python train.py --num_hidden_layers=22 --hidden_size=256 --num_key_value_heads=4 --head_dim=64 --intermediate_size=1024 --vocab_size=8192 --norm_eps=1e-07 --learning_rate=0.00219 --dataset="wikipedia_en"
Each number is 128 + 32 x the weight over the matrix's rms, rounded and kept within 0 to 255. Layers, rows and columns count from 0. Numbers have three digits each.

# layer 17 attention value, 256x256, rms 0.0751, rows 175-217, columns 192-255
127111107110111103090164122143083131089145114149162134145146141140104145150143133103097096116104186150157134113141112088096077127132143150130128185114118108109114130107128154151131115119162108
125133161117128145162142118138121130067184126135113185124125068145036161095174142094135135118153105156109172145152078111109137087096122098135107135129108124136156152131119165161098156114149118
143166088146135149132166185137089101122121119141164118071139108133124157150123108132108129088116094148167075109162194102121109121158165130133127144144101132134149139091121153128116147126099095
130072147113129171115134142142081126122127116100167130121125135109133135120093125164117094126088075101134184141108138108161120153161146077136167189112143115163165125149112166118077142123172155
133136126134129168150118118127117139137095132198135129082146162142141115168117166129141119128120111127140172109163135157091121179126117100121155157144131151113113120074150147133121120133175140
198131131133104127160105130139136181100198093091123086128118080160148137132144147181118145163143171121138092050138102155104111122115162092120105105157085134119159144107160165109124116175103135
153102099095137129117116147131109154114091156149121077140157154116091158113139113128167157086140160152069088158107197088149110135136182114129125131111122132128094125099097128121154109115102194
158114133120166100122115122125138108135118143110133100142146113103092100134170119150113147120147084148132135116125130119119105142105154078135143155191094145133066125122164129124117144074143157
076128140169161125198118136129117128163130101129102107124144089152110132105119093128127107183135129063135138052119155185132154155134105150115131141125097117143114130100126111106108145128074054
105088096136097115145141123126101104102135136166137116131120080141062135145145164129132142134119177133117134157130135052140182106124147140130088135102109125178112119169140140119134139091110104
144145092102168129130130123128056169165144122132129106067100092155145155121114162097104109196138179130159117146109077137086120100162117110133134125129126114130146119119135161174122074116110188
121095147127146184114164166137150124098167141122083178105154127118099160109103161142127151148164153179124181198111146163109174089154132151153108145123123075117112131092144106089137118131097117
181109140161165120102132137110129120175145129076154118114069117129159169157090140125139126064104106144129177137141105139144109135132155168079112142075131142100113147112168128148183158111143133
108146121157145114134117085126120103102115114162155207121154083141045149082112125134152100105142113116121113102133103160120146164137085161116156110178143118128083124147139143092161114092101146
122186116109110120088123127177147135134104108113172113137117131155101125132153112124114142121122137121095089090101104158130158087145097139099134118088096161193131121100156028145162088127108099
127168158150143103147112158154132119086064136164139155113146141115156118092102110095122161122140133164108108136113150144106122129142155145134104114146143098123138112164105148157134132128138123
169105150101133154105117117123142146094147129097124126119145108114096130117123146111112153125165149154108082146128107112116145169099151122107124126102138156116136106120105194101105163111118105
100109148129119163156127125092068173141033169066134158126165117145108129149157103100173184129114103086120114170096146087150143039174122091190162106072135086152136167111082093110072119053152108
122149090210116120147139128096187167163065163096095087101107060135178139175175168151035120121134159124103092149144135194168110157119196076152143085154117121142133166053114086101104100196195076
109120126157093048102146108132145114161126174141158125123116105148060114106111071157135143106156128053150082165231145143187121148160108130191115143140147148118157176145149069195167090152160158
177157186132062182107133134161111087130151183069193130103128107121042126174154114161137108089118152148095041133121153070107064149106152097089116141044119155140152120168142128072152107167086100
086151208124106131111098114111185169101145101107133116085107127123114100145134105172161122105113131110144138120089188211132101109070084108156099117129174178127136097145186147170112161146163133
190149144199081120106100150131116106095136118139101095076146117118167147144126153130098147146104075206110119124152062103105178138090104066165117124125118107150138168137154082222178085145079203
125178131141161093176118138124152154094094169145066165134135089123121141063155087119168124144090130206148117144121196126113085111105149157144074112213146096158164106137168130198117077123142176
159173141083136069106161210134116194092167136139017107165106115153068120112113129116091107100163105139146112190043094117186223149141114149097151103078125175151145095217157165189149123125104104
096113092101159127122184133137125156119120110168111081178112136127130124154189141115127094082154081139142109124134097161060068128073165129141154133079152094126143182138128150117150104064133111
166150114109117111148093120130121151117143125126109135107118035098165144124104143086189163134133166078109145094236144153080164185019075124120146160116156112153112120110097121133132120168120221
110089112056092075139124160111111160106168125140166082087096170115164151125118066084155146114126144117121150146128195129146123134052242091106150173155090109125121124066161164198188103122090095
141101079145178116077157096182128152089100122188113123166108102113137157040099150187128143095127147135185182181095099094158000142167186120123118154103104150147151134119167118158133059087199191
149138102152099153146179112156082118110124219066106085156095163172167169161114139118132142155121120112129099135090138117076091148140087143155132102114126122120086083064111011149127118094130066
108159029111137147091145182164105185124139143118122160096123141083069134191148155123131159116184147082151103173143174116116110108178088103106094148150138126154136156063111203140109103145102104
147088167058124085153102123046034109087120136130133110092164118109136203111118204165129129063125157146185081164130018131110126206196097162146154132123112124101114132086126097069107034138170115
164086113199173202160145174130181092134121101112129141127157175087176132065163107108168163149100120163134118173142073149114161046113105138163129113099135073090147112108095172086096108186202089
121158093098182122154101128111110136105051064135089108141098166126132142051151076117160078183116048101153113106167042139061107084092121082155156144185102126126063137123081099116100139132087162
079131096212139053164165092168077212126145056120109153162126085107146105150180136135160118175123178149084163123108168152073116129137139142136131136095143156170119138203114145084107095101146131
104127135165080135106121108125113144158162126117145194168139074173175129144166076149145095163153133139052151130136107030104080135095174164153075100115102060109141105182109191145155167090089147
120116044088152107112138151108089156136136167137178161095132127145068121096155052135103162146100125119133116176075039115146169163177166220192156146103036193101122158126148132063146086081082141
141070180121143180163130092135076147163137179125126163095169184160170157069139100134124112185093155191147180121152107148128094024128082167054198149140125110143085165119142148222126095097139134
127227141093088172149118167158123110162138115131132181132148159138141123141122099134111108128126064135036238085166073152125094166107142146110163155108094141156096105153078053139147103051090021
146102087103138142123112074128163147129126088123205119162110182130126113106123124120141069193183108089085118198139135111026130160136112150095114098132168128135130105161141058095131082120112127
108086096038006143097137140144109207160162190128129113138132159143120096113187112110095111102150140153114166181164129162147135116160129129163074099130226159099139145151111144089145157131136083
108153079097165194137099095113093129102092136120153122108103136112189120117133096171092107192106160143097143147028149137146075127206107127124125148141102169132141137138131146199152151183054176
137130142089136084146136108171182027026131113119132092165142158160167157104098144105170085111111125136147134096120086150145052101141088092085164084125133118124173106122108091168128125121193105
# layer 17 attention output (transposed), 256x256, rms 0.083, rows 175-217, columns 192-255
174180136182137144107150119154096088119103121157077140146169155100130144156104103128107032101148102132151184132174155086101075138137101091140167086137107126054126102136142126123133095083153087
190114108087097111110119180114110151103102143111117110134151145133137170118151102161165104084119106140116134102180128135092109123153133148094111127170162111111124099100112111093130178167104127
105112141083076173152132059120109102119153082158096117121124157127115164171197146136174096152123143131087134135140073087126148135119142168121107181139112104094125121166121106132136117118175100
103157121115098165150138109119121132139125142115083110173155160148151121132138119100156140143115159124078147128118146104100148084127132166126143123167162098092117182172153134091189083116129119
104138111094146144115143161167151136123131110124109107154152107098136145148151098130113136121152153136143107088137081130118170102122068115148118094097113141129123164137102083081137128193186148
121097119158142097129114198149081098125177176141119082117142127151138106121118132146142139101156116138123128083143157138105111137152104165089118098133174089207127141091164129144173113104124140
137105110146132143176175116081128119170174073135138104131133121109114113130128146095097116098112151108161119115074074111104155124153074102126158173122127177113135116093166144148115120141142204
121138130177131119086139132108121108111182132131144110135149119135144123127106124117128108122159112128149130152118116108112122117141129100140134126147120155155132113117135126143136147159149097
094117121125101158168139103147100114111113093105100149150110138128133119145168113182132173141151121109136134122132100119158140136156086118111104161139087139071135146137093119120135151116139116
123166159136117134082146139103110099088140115112093160139150162131133126142134126142084155029096121116127100110139160153143115122093138123094116114130127113125085135103120121134121141161142134
201120084089170120126150130106147129153124124112108147104148168122153164128113160135109130126146101095141094133131159096122107065085067110094145123088089163131111089089115130156122146140036178
152113114104132119060119101118131116122159134102108104164096123126144131097146089108162156174129142115103084128135128131139101098158113145103116158133177116120062111169129130115141133115115135
136100137088156157178093147147122136127149153112119139119153067120163127145118141135083153134123103110088114126128122154114131138124052093089136127146088084186104105113127147108091117152150141
131142138135108127188099131152150121185173136124115159149130113138144040043138138115116132118148134148153142129124170110130131120099094105145111163107127146104137139169129158128141111096138132
147119148134107129143120156134108150095085129162188169092123131160089160162118069127129160112171150108127090126098130112183188158080204103175111109123135131096093114189085105158077116146078138
182110094100104078100147148081135124147096131130132096169112156104154139142091134102116140117115136160106083156117119141114112128099142168141107102119141176092128131142117124144113098143144150
131148127130122121157137131080108092141107055121127189129135132162092088101119147125133126105148136114110103152127120100102090080128085133128160163128124139138154147117134152099164187084142150
095148156114135149160143115102072153178059165070141163123176093173127142179169083139194201110112061126115109204099152081177129052189148112192194096067177082134177159111115084088088114036141091
134141076220126123169148127070170166162065177105104088100100080122165127171168161160039140128140137117117092149136137168164114155126205081146131087184119086131130162045128089094067079171165065
129118123138088073095155138116159107168104158123107109112106107142081118094077074141146141115142132075157064128224158162189110163126082135216107175149163156131161195136167089195163080143182153
152153188139094174091109134181137092104154172059181127068145101114062128149141114124113100102107185131131057098139149110117091149121130127134123125078071155161159132152137122075151080188111110
086135177122128126092101116113198158079127093092137114108082115131143110174163086175179121103104103116140135094099173222153116164096102095136125144144159161160131107128156159190106151132150134
217131150222064144126099130096084107113168090138113112105108133135189150169132155142065159124097051232099125169169059107106174137102099093135105149108131107137169150146174081186177078142049172
141186096139161079199145126115143143152118175109073142152139076133143118059179123143199134143095095205163121142127185086150089117081144133129053119151128110141145076143164129184129078101103153
163169138063119069111176179171134166059154140105027120155113123177085119086101104116078119099144100124160125208057114124159220132123129133117166103089140194132091086234146163158145117124119123
095091094056172132114226171152107128110083136148072095157139099121112126135164137133167106075184100119145087116126087159091095123077154118158157127090120077135121172118144133121124081068118118
133151106113108113150078147162113163144167126165125132088064071083142134125131146060190156096118174081118177113220161125090152155053093176092136153082158070136154135131104071140150133157116213
113116121071091061166126168109103168131190139137136093098090141113165133129129085079192118134131163116115149160127183118136126127029210064087122173134115128118103104068159148156187097134079097
151109076156155119077171085148125151094103117164101115171092109122121143052085157210134156111150149127198178152115075106159000146140167120132122153114119169166131131097158115117134059087182156
165147101129097158163171151176097100105111188075105110136084182161131161115125164110138163168111160124126091120099174136064077139134074139173137071119124133144059112070118025162106137101180083
126141032106144119069151206165116136151136141097106188091114123084077135187143158139152167103165127043156123174153163144126134131175114104122105116150139135166148148052132223147091113131086087
123077151083126100153099125045026110111167140130117113115178123123154183102135208171177143076119158155169094166143058116106140186186122130122146146088115139072105131130156113085104028125159102
161065108203150202164129175109174099139107128116111119101180181071166141046165101090186194153090181138106130153124106162108152070123129097176124121082139065094112112103113146135120116161193120
137172106117188124175078143134123140112049064142083124141117185097124131049150071098162079163126068095179112111153059138067087055090085113172162142199083119125056171150082093124084131141130182
076135091195147076154198126191090202118129097114103162135138073136128089170142140149202110203144161129116162130134159181090168160134155157151124149113109152219108126187108124127086081098157099
116120155142099142107098133131138140168131128128129189149130070168161112159174086131124070160162154168081161133165077060086090151111192147137087096134077041115115103158105184135168171115100130
106120036081164128094138131117118172138132158143172159068161133137057102102164058121106175148133157124133119144078058111123189155153154199209154133135031178104124169135172120074150100086106148
142091147147125173124109074168090151148125175100108148082186195137157181081122105138153119178095150159148156103158121155151098030130087172079193159144146136197089158110146164201126090106119149
122201127117081165144128174162122116161142087115133190167120157137147122128128098126101119120126089153039209083156105132142089151088142150123167150131107169126132112182085067131137115051086057
142086114094144155113101057121181142132161079117229095130122175153123119124105118136101052191162102084105131208160134093028143157125137187087146090146169128120167088137144073107144092097152111
132084111050029136094107147151109182129127173120115136106184150147118118122171113090091107113138143140130163135149102178180132141175094095180075104152194183147110139122074131123120150163145098
106137053131171177115107090118093109095123146136173132110102150135173151166149084201109081165103136129100166159045124135174070155194116109094115149158096140143161143129137119199139171186045169
159118155081095090170123127135161042065156153144115091188110155135160209121088143130195064135129122128168125141114089136135033088126106078049170097125140129074180090129103069125116118085150100
# layer 17 attention query, 256x256, rms 0.0897, rows 192-255, columns 192-255
095078128131154113105119030174147181109120145171161125113155085121141127084124082131142108110100107106113141102196125045163149089082108142123098097145138159100129099170160121115156162168149119
176063162172114072154097095077125180143133121100124140188087105115091135085127089133159103088125145121095127118105103102111117062174095191107178096099109129131118096124152086141154116162087188
101144071122120141092146100137115086106127080140158177125113182144100078148143200133112156159122135160166149122126179180119109114097112154122152188117106108095213153122165166107147161110174101
170087164126110066084134127095147165186131110111131121160079139143166071112124088131125165105111137138152161131073135119144093146129101122142169124125156103062141128123117140128117165144113152
135119110100122101115131114075157122062121131113122109140112188110144124090158094132110139110164125211137113111168079150064086095121127114093089150165160158153141082100112091074078161146127117
061120107095154147181115126134172156140135100178147103105204136142118129082197110117144142125133079127111107027098135089161155077165103133102115097143083069187148141132120147201140137096135176
152094058189153153106130239170071123129133142129103138171192101099119131148097146098147135169130179136149131151176099120149130122048101099138115149151136109134125157131121091157120158105188125
157169139189168100147108112123154148151091117122122078137088109153206104111142067173121150117118108085126142115079150101116095150128101145116179122107122086149146137174158191141173087092123114
127123114116185111025127151161103147109119128139164132124137154132125135098153128074156105089126044124206112086106167074117090112153203065109163102164157098102132120170128117046178094156102120
080201067146166173145144145126114163101092129070140188134147122130165076134150164148158129094142077106161073048139177089126118153131115103112124085140127129201138145132111193049133134078111163
139154118100065075170146127143120106147144165149164116163155168127107124086136099165131148120120096136112143143140122128092121131146146147098129118147164144122108091179153072138135189143103134
121153091119099137165097104137132136136168170125140118109145136127085099104108151098172109137153109135143104103210151143063138141087131090105110180135088168119125135140135177104126133101111095
101099136087140122132117106123147101197123126149136109119126143168123177131039167135135113128144094129083130126097187156125132116149141113123159104180120165100116112095136110099121098124131196
172144173140153139097107141090125151094074121136097099092139095152179093116090039109133132111133113064151168130082116181122096120129114117166137220156126137131113141161126120144087098085144097
118088131138164100088099060110103172061100102059149127107099166133166073165144212127114169105112140130147185157117082106218105117132185149119162148089141118098099125100184102121124198166117086
149101124116199103123148169144081144144143110088226131090105129159122124184141182116110107104139121095142145141159082128150143119114117118121125139058158109125137086146102109055124134156169071
159132127104119114138101088181066124136138147068091101129112119174134066114129159150183122118158136122199199139121157087106157126109123146124181159116122132113108121166124103110148148184129092
116131147083136091119133099158130148159144126158168127137095111164126113030095131154114121127151148156147160127104158091117112118132143136138138150100155123090137127103215112139128168127143172
111130110097112119180106143162126129108110136152120098131133191119092123170146171148149094158141129161163177195137127137116090134137108158115061186082107175106105132118097125120132092098076078
149131148119182091044179136089162121157092133140140207095137122178145099163129162142040145159157134153156119126084113145147150149111101132093142053067151153163147153056120153147137132167165175
131133191110161119152124185158071182107099140138122146097105130135126113155090135155125087100137135144199154196100099137140138204140146131127115139082163157146091106081138104133073092090116065
109116108133114142067141104141096121085110125080065141160128128090191121152137145152170122134101131124123080133153122105122113113134130111088116114197117128146108112127057107057183161165098089
100057075104125142172186133080136161175117148131148131125099096182128116154117139134140084166120121116106144165117142175152193158154122103136150105148125092138139089121173155094077102136113132
144099119130050139064128119132115138077141121148103116142145071125132067155107103126141147175137158114087078144144131108181149139157081187153141099147120118185107082141115123141152126153061131
151132180156154147049125121108118144099080101111165144137091091117130144150092124136092136103149154081145124145110123140138093128116117122186148104124120137115122131160115161126107103118158098
108101167118176075122148065157116112145130131112149133159103162136121112149117078111108154130140163107143185098128166106168067155146136138106164110095161136127106114100166105166139103128144177
166120121109171174105074040115141127110086079075154117078171084201151114174091134085121146119163127115089169153075075162170172102068133171127114154110086068106131124113183173097179097203114113
067140079129174117095175152124137120108136113162093110097099114127176083136127131185095164173109106190099104140141154132109111146175125149145155117108155110188128115134147116144141117098153083
121139154125121100144116125142104127095160134094124102214114117122186076136174116152188115146123112134142095157156161081173125112158130133106090117186142145129093123161102063151081172136081091
101147130086144122093135122144155075052118095113089148121133099108180129148238146169150090066108117156139093083164090068119148130118126144171097083086167057100131143114145131118125147162135130
205150234131128081052096123113091151105081092074137149121094162158142117145141088181099171085133151099188151098065119116125116122077124124125188086125149120040164108121170170113147120192129131
202114137144071100156130079133113082159103142040074113149108169115142038122127132090145141113079163105131187179116173178102110181053136108131183117086154110059119101111176114141191103161078130
067091095099151098132153181191139112168174116116076143097147109108130145124147131143104132114108152112171117079098096075160196084163085119121133171144143110137162142106085136091171155167153192
133143049165102174118127087129137119069116116138100121208155136118132112155151144165160087135138144125144157102184167060135135138113107126096077122161102136151139141115107115109079179143123193
125093111145093140127151149104120063109163173085140176173114143087107153154149102122134150120122138152126041111160094119079155123148154115121136115177180122165142118114158091103073156154074161
143104129113185149152113143121114180141093107071200157109108111156096110137097142080157102111157116101180133105110146163129160103097111102116151168109093133115145105148109159072128116155154101
114102103175129098139126122144140119142134178138146157129186132120125131129137220132129111099086140089106103172106113136156161100140143120124135116108079175174090137120103130149145132081096096
157131117128158126166154124127132111137107135132098106075121122121156081174154114109179107106115072157133147144144124112090140118126114135140121136129100103153153119141102109078123109126127086
172052100145166140148114097080113183135103071098077073162075147127183091129109114130108151167153122182149143161088150114193100144154091158116105140105086072158113055132118091155147093158110103
112254131075108153183142135138113068098132139109084119097164156148161144126164174194149166126117074139132134131092165115162177118152178142115094083141096080113141112145147120153147115157103119
102136134149152127133159084181169127105091159164129100134131106128123193133137090152145074108149124117158132127155148094118169078121143081113137111102068127151165154116098152135125108123134135
135151140093134163139098209101082159137114146114120098107100068163168130089106098137137145136171078194172103125154134075079132156119131116182141158105161079123128088160132097120128130160152095
068036095109142125133140097137136118137121095087084089122116144107142096093127149127165127133090113113141158135133109118152084081115124126100099169112128089126098116130125072139208195123106093
111159098108172085121144126106206204178113150098111126112152147119150091080109155153019149149131119168159160154126151170105083172139103133125187092098152157098098130112108192106169060093146101
091106106122099179148146071081145163129116104122116125120048140124129097136151180156098108134132174163109088156101145171174150175200173129151180100095116080118145123116174191148142099142080159
128115085092076164157110177120129128113126169181097083111148146122105112066118115113124123144120082148131159150103102133113116118162166090123095208210158143128104128157148118121104149089128137
154073120101140115160147111113140177161140151119212080148114131150130110155132096158107092091166097183123114163154091104083165120140095139073119145122116156167162073081119136077066137161086139
165124152149125136136123099094130153131111128115121151103078129143146104191126093125124138127135121114141092120109091115149155153150072134122106157096126124147162090103122133144104113104119104
120108061123121102115128117183151176163113174145126106139126107149154073146146115140140132137123140129130100140107123117126127144083090085151144124112180114082173158100130184077171105123098188
172117145147198085086103139159129176139110138134175140155177071156156157127145072150109141105169138130123109103122108091092142127105116155148152066063102121127124143146155124118184069139123158
149121128140123159153156084053149163165103185111164176151130056124128078114101165141104111172154161083138062141147072148146166189115093088115077108059139182118105144130113165137108135114114123
093114098110137102154092149162122131178171074129184087137139097104142143126146184153126042110162108110134099108144092118146152163166117125107104159162114179109067109152084166094111147114095104
180121081120104122148096119116122107090075110137138080128122080156091162110126177122122100142179186125105150173107128134146164143148147111124077128164061135196088098141119147112117168145096122
161086111115132127110145103118154170100112119108115112139100087160109156152141089126133110149144173128105139134141119088073114148131098146141104071123113126141143124108114113073116102157170193
167123131117151152149099137139056135104133180158122146128155095175124142113096133141088187143132127107145121145109073111153152135121142090154089208113116097077114126162155091169136105124125126
129100092138122139161162095099141131175202120133101117125134158085126128076155171095097099120088152142103170165116113115190145140172167116139126098117123107074094146126118107183125137146151157
058162131115096169206137189107108131181208097117129118124036102155119109133152160135154128177082134135078116112125146162130142175127112141190137226109146101146143138162125155113087169107153071
097107096141085102199155136181091129146116165171117106148226193062095100162103150090218129142097116107112155116172141129161109061065076104093117137170124122116167089105144124168131151101107133
082163040166172137167147155189156140192114132194141100089177139115105126137126134091112107141128104123125192108132164119144177128145135127147186112100090096117174189124167167150208051088149169
121223133144185097099132164138131102142148106186162083118144120188140195127146124175057121103154101177121148085128129158125153153147143161137152100156143134109129105164115156139145124170116110
176070103123100110173111210053121107164112116098099115124149197135085139114158151116184087129151151081149102080159114136158097129093099087118100087086095124113109077144084089123146127124113097
124146136093095111128132057153108128083137102079140142120139131115095172134162118160136124093105171076126157107123084156144169084157150151107140120199130138105140114166133173099114143135132124
111143110144084143122113190139077132187149162140064153152144102116174072184088188141186151230136118102130088123164138086163109171144129108158169174124175172068103180134128086140165141110103170
139088152139138154102134062116129077143098148145182171169116125154151115122120152107151112053194139096137102082159116155126147120084147146166151084093112155072147163154152129132121129085131112
# layer 17 attention key, 256x256, rms 0.0852, rows 192-255, columns 192-255
074034154127113088068123052104161163112099175148170124108158094098142184139137091187150121105118134093152106096158130129184135148138183126097131130076146146134103059185106096158139166104152147
192133111141124072104124108089120161152125082054111153161060247139116164154161121099149124016094114148149116138173172091130092144200131135089091113022098133086163124094101062172150085198102118
160088079124137137109139156128143117158103092070126156111226147131146142103086162088104123127130100097168164091127096111143108105061107125164134211141134190117079106139105141108207123167136085
124131123175118094121111122159118141153129124112119133137120107108094127126112141101151130160102091128131107101099125118128107132136089094160140138169177127116151171081131138142110106140131152
144103124161175060095141136128108135145120182142117141136137156104183154134098139172122138121187108248090139173119154132093099059148052136101114133181140115131186082085180086045134132115092158
036140124084194075235120099159110123163109129141154079098196174187165140127144171199087157098104092075109160058134132121131147107129110116083085129114101094152167123084168064152129172127116165
183097120190175146107116198181094170141087112053099135158247065122183173159117123102155173143104109099118123096144138116133099186117067167130166113172121121128158160088147082129122174143132154
097160121085126135116119180126154142122090135184147094067099119150127097069099080154114165152135193132149111099097146151125090173117192152162177113107116081200112130080122167179167125067157058
043163194134175077108143125162119126101128157186137146073070114121081146094020082106167079141146122170152101105129107107151148090176151103072188095192166085060149125141138102082197109134164077
088190141095206181138136188123112077105113161200209172143058116128125117078067108161124143080191112159123118116125138190153138058147135117092178144184096095155156166108159175113123167100177125
122123086070080075095117097169150165213199130141096104146163152108157053090118153047123166176131167173119144151130154087090107140154113125213115150148181174180116033122182054129119088195112181
171125097117174131173123094081120128182115189116146114134187132102155149079155166133146129101183045127139149091151123073078077114069102035135137172107086183115120100167106178117162168156100132
121093128075067152112127062084156086108122141158124102143091137151050137151080149149132099156139101115100114165140148159109104095137184090094138151154120135143149135130148184123041048081163200
147128129204146136101106135143116152085138141140088117107093100145131114133093074092134119177115149133115165117131187157123132134169117117152118167150103090118182176135145146106103082102122100
114069158145135127118130125095124159080147132102097179122121224119153096154222162149124174076094221138099130102128126131240092116142167132111153195089104089081086148113123103132184156166134155
155094134122155082099151197204082146109189122126142139106108132129112134182084157068140168079138180163132122097110098139185182125174113122125088166144176103069150097154122034084085102130127146
160119104112106151112139143177071098121119171111125100135106149132125113130132133091196139099187121166150154110168126108145122157185161092120158160144137117071176170092106081121176115179102108
104150108145145096109133158129128128121121138103140131131163159152106158105114156168106119124130108127150131116131186126142101156117134104134136164103143128146120139095169131135137136149119144
159119113145153100162102123169139136135131133109115117093174163125118093144150197070125099172150127158168209149120118050145178147117049136124110123079098158096127135130121135123173078174149120
097103108141124091110164175109106102135131148160130137117170134138100061135109169151082125138109078095166133100107079132174114098140109109100093133158201165171093145054101147149120156103141153
135128153139174157119134150152104135130196131163128148138121153092140071132120134089123089158141153126160160169116112152178189174136079096163120128107063130132153153152180098122086103126114119
123130176108147151101131134153138104127109156150166127140087072062142113137123098181155113159139095157146081135131087146135102097156133115064211104169111120108120138106101106113160156094200129
083095106144116142105169086053129121093202089128140122135100130151152167137094157126180080141104123104121093155124132188144166159159120107154106170156097104094117095118141126114073126172137114
147107132135093144083130151078167114121152090130159101145043131124183066149154124131099119141119100118154100136146159133149119166180168169068163095134142124176099079099077128151156139132135074
138128149170134151090109122144160127063114073114137147125060099112043130181086090086116115181148172107139115114120125149155136139122153146137147123113135148131145176163109163130095075086195114
084112104131092097125172182144098123101100109133087134140073240129128145167084116144091157106123153137124123173169154162204054194123166206057161122093203084126102118135107088134161099110110109
169115138109141145105084104120114098105099164121113132133146086175164126165173116159138136142124133135110186120159123116144160172120171137086099110106077112119130145098178142114129150131114149
113091125094113135085145229110182125167154108170123067091151138134151103094051116180091145148145169144143110142106170164116095099117189154115152152149152138219054084097108083156144143070146082
133144142119140097174121154167132111143143150128134139146124113123152156140162135147198144157130138115095111126142142114153147134187187083154138114142130114083126137128104045162096099180136132
156172151102137119134116178139103106137092149120129140131143094115181214158192103206132076000138130118169142118146134124136199114126170175123149071089182098088100129179121099142170162108132135
131164138137102093081118124169101130112101152116118133134138105107075118154149093114121128125083083138175125110134092118144137149133123099167162145147161152119159139097127142128141090151132136
188151103125112120141140133100094058203124195081079167183100122073180134112124134072149123066126132210137150214190122127118125143135131103130189065129139097073186128115230049114159053154081134
100110136094107139095135155177110158154146116116116069126114097154119101145174134147109109032086094084169139092098104135148166150156111161066085174144172094123139145087132135063148164105101145
158151127189059159095082127122117109109075146140131128195138125161173164130141148178140146102128087121173145120146180096071116126136100108095128110165132132121138096106126159153131136085097160
129125136134144128077142128082102110091182104085158189178032136109105120128140118097147113095114152163121076182118108177069139105177127144114142127156132116145111112104167123105084184140102113
141087138137178119117138097154110161122162145093150132164062138132109190140131133076187129091150114130110142097128123154163157104161098049108085189097085107070198147142137090056100103187110137
125128099096141149142137099104160144120136096135135145070155138120120070123124168059114130082109184136130123097143106095167122143162145161137118105069094134132102096127099142163167134134181113
172102118118166164139157128151131114178134155136099094081189118090187092108141100108184095100147109116147170120109113107100156082131113123154081148172099130125083113158073085112133120132092088
118063117136107090132112165143140144139092117095110127113101142148162193137098166179129157191127130158118125159108134102151109158188104157066091111115122087106157126036131015163121092139111114
094235153027089180152137133154155084149185144123101094119172090137135062078166134152133121150131167105113167153103138129117218106126181137183101127155095138174113113126160077146116130227149114
096168158169116159085162097151163158087104120107106049124148120114102118107167105151146063104108130062194107069099157115115170134088120109113095118064097129169068120153036127155149172129136065
138098167105148153103123193129107126133158159136161110131069120130177177098128086164168132122178123172126091111103135167121125128145147143184143162154159078115138157125165099132099181127094113
100037148091129130163140148151172124195135125087085094135113140108169124118160146130153102117132171127115161122104103110161108096112113158038126155082129131095116145124127018098190151112159114
091114085087161057128116101080167178179107183141103115085203104097097110094065154161064157155172096165133115116135135079136091129110067089160174107106138145118133134085169153141146056125208173
077168139141110162148129113042134119112134088118136163126075187161138132112108168172105070121116179130102103166128139131142155121144146125120123114122122095077119141110164136146178107157146117
129107123174157114155091097105132132130146180167103137089175131146149077090131138092130124211136116149107194112104167089090114134118097097128108160195126147103130140145184177088122129116107179
172081098135193072074149098098140128162165163141187117127156151139158085131175187136105104124136051139191166143105130090099170139145051050098058188156092142150067086092117123129055144144111152
120114135119105160112134136106139157157182121169145121107073151117160037096199133073133143118109172086178119091076105131135140138126110128178062175092146164173106094132079132160111152088078081
162140093171151111087113188120118116156077218194155144097150074160115108124100121118166101120159089155161132107109122103137117175083119124138169116145174125091153148081183154094172098077129148
166165105109175079052107154137150148146115127085122131108174107154091147138132088132098151111116105153187115088154151088115113206156118100148175087067073089131097130087147086194134108156199139
132123105175153131165145141074137132121171110149180197115130097093144095084102161103148132172160158088117121094111109111159118161134115125160084092044148177110146127121150146153110167162159143
139124091067142085184085142178121114131083127181182136110124087134100196161115169158130118126180110123089146088146103087145136144147149089124141120125138146062164134156135179122116078076151203
149161062128080142145150130116164079066097101130100093133127158148124146120165153115123112144182146142091144146142179100141080146155129174077092135161084107184131120084072145102173155126122126
143121154121061156077151122079146107115127130168151117139111139137147129137153103149140137124150100130138109177085155117092117143131118167117135089147123096148131102147104169143135126074148141
113139135145112156105128154132099195067187106100098149099122095145109085097162134120116178210116177112141107100091143101130108216127090128180117148095100077122113154096146108148125204171129096
107162128172083131194136111109094144143105092120096168107134156149147164104110157161124140113107150125049144177135160055144138130118111156108100042171183083015121175166120146118164128157126130
100093135081111183184135139127107157098202066156173093157052094152116197113131156112151140155113166131062073121078103229138149110124163121197138255132129113128129143178076155114097155124150106
140091130152143130112166072159144171182124124087093052157240122045173101140142151034154100107129125069131175105122150127153142133066066122115112147133110179168141082161146045103108117188098124
129171120127161154151126162093139134144079132102133101094170187164102102098089122136110125073108142090171146078144144125133138148076164125079154087109098095117079149136154167138187141093098079
049158091056086099091113133182122164081055106190099059091134092187110163149028124187065129152123143184120090122187128157120137130164146161194157104215196106154122083093088153129149102097191121
175091099097130091181124158133126109178100112078097102138075172096120176155143148055165135041162123167129129115141117122153100118145109191061116117101155149080196107143107032088116094139109141
097174128088091134099126024166106158075156094131105109130173096110109070152176106099132137164098157111096138110141131110119176154153103120185109138162106150110133100151115156110145107163167157
169103158161099159143074174096110142143143154159122145119133130110122053138137154109171179172101127084135089065112124117150033142132194068181218161114162171061106175125131192193127097112128207
150103102126188189140117150153133098087053091091144181112139140113117121142078105059156121076167166114163124073209104177118121144125197172156137094088107174114085125173112136140126130113157098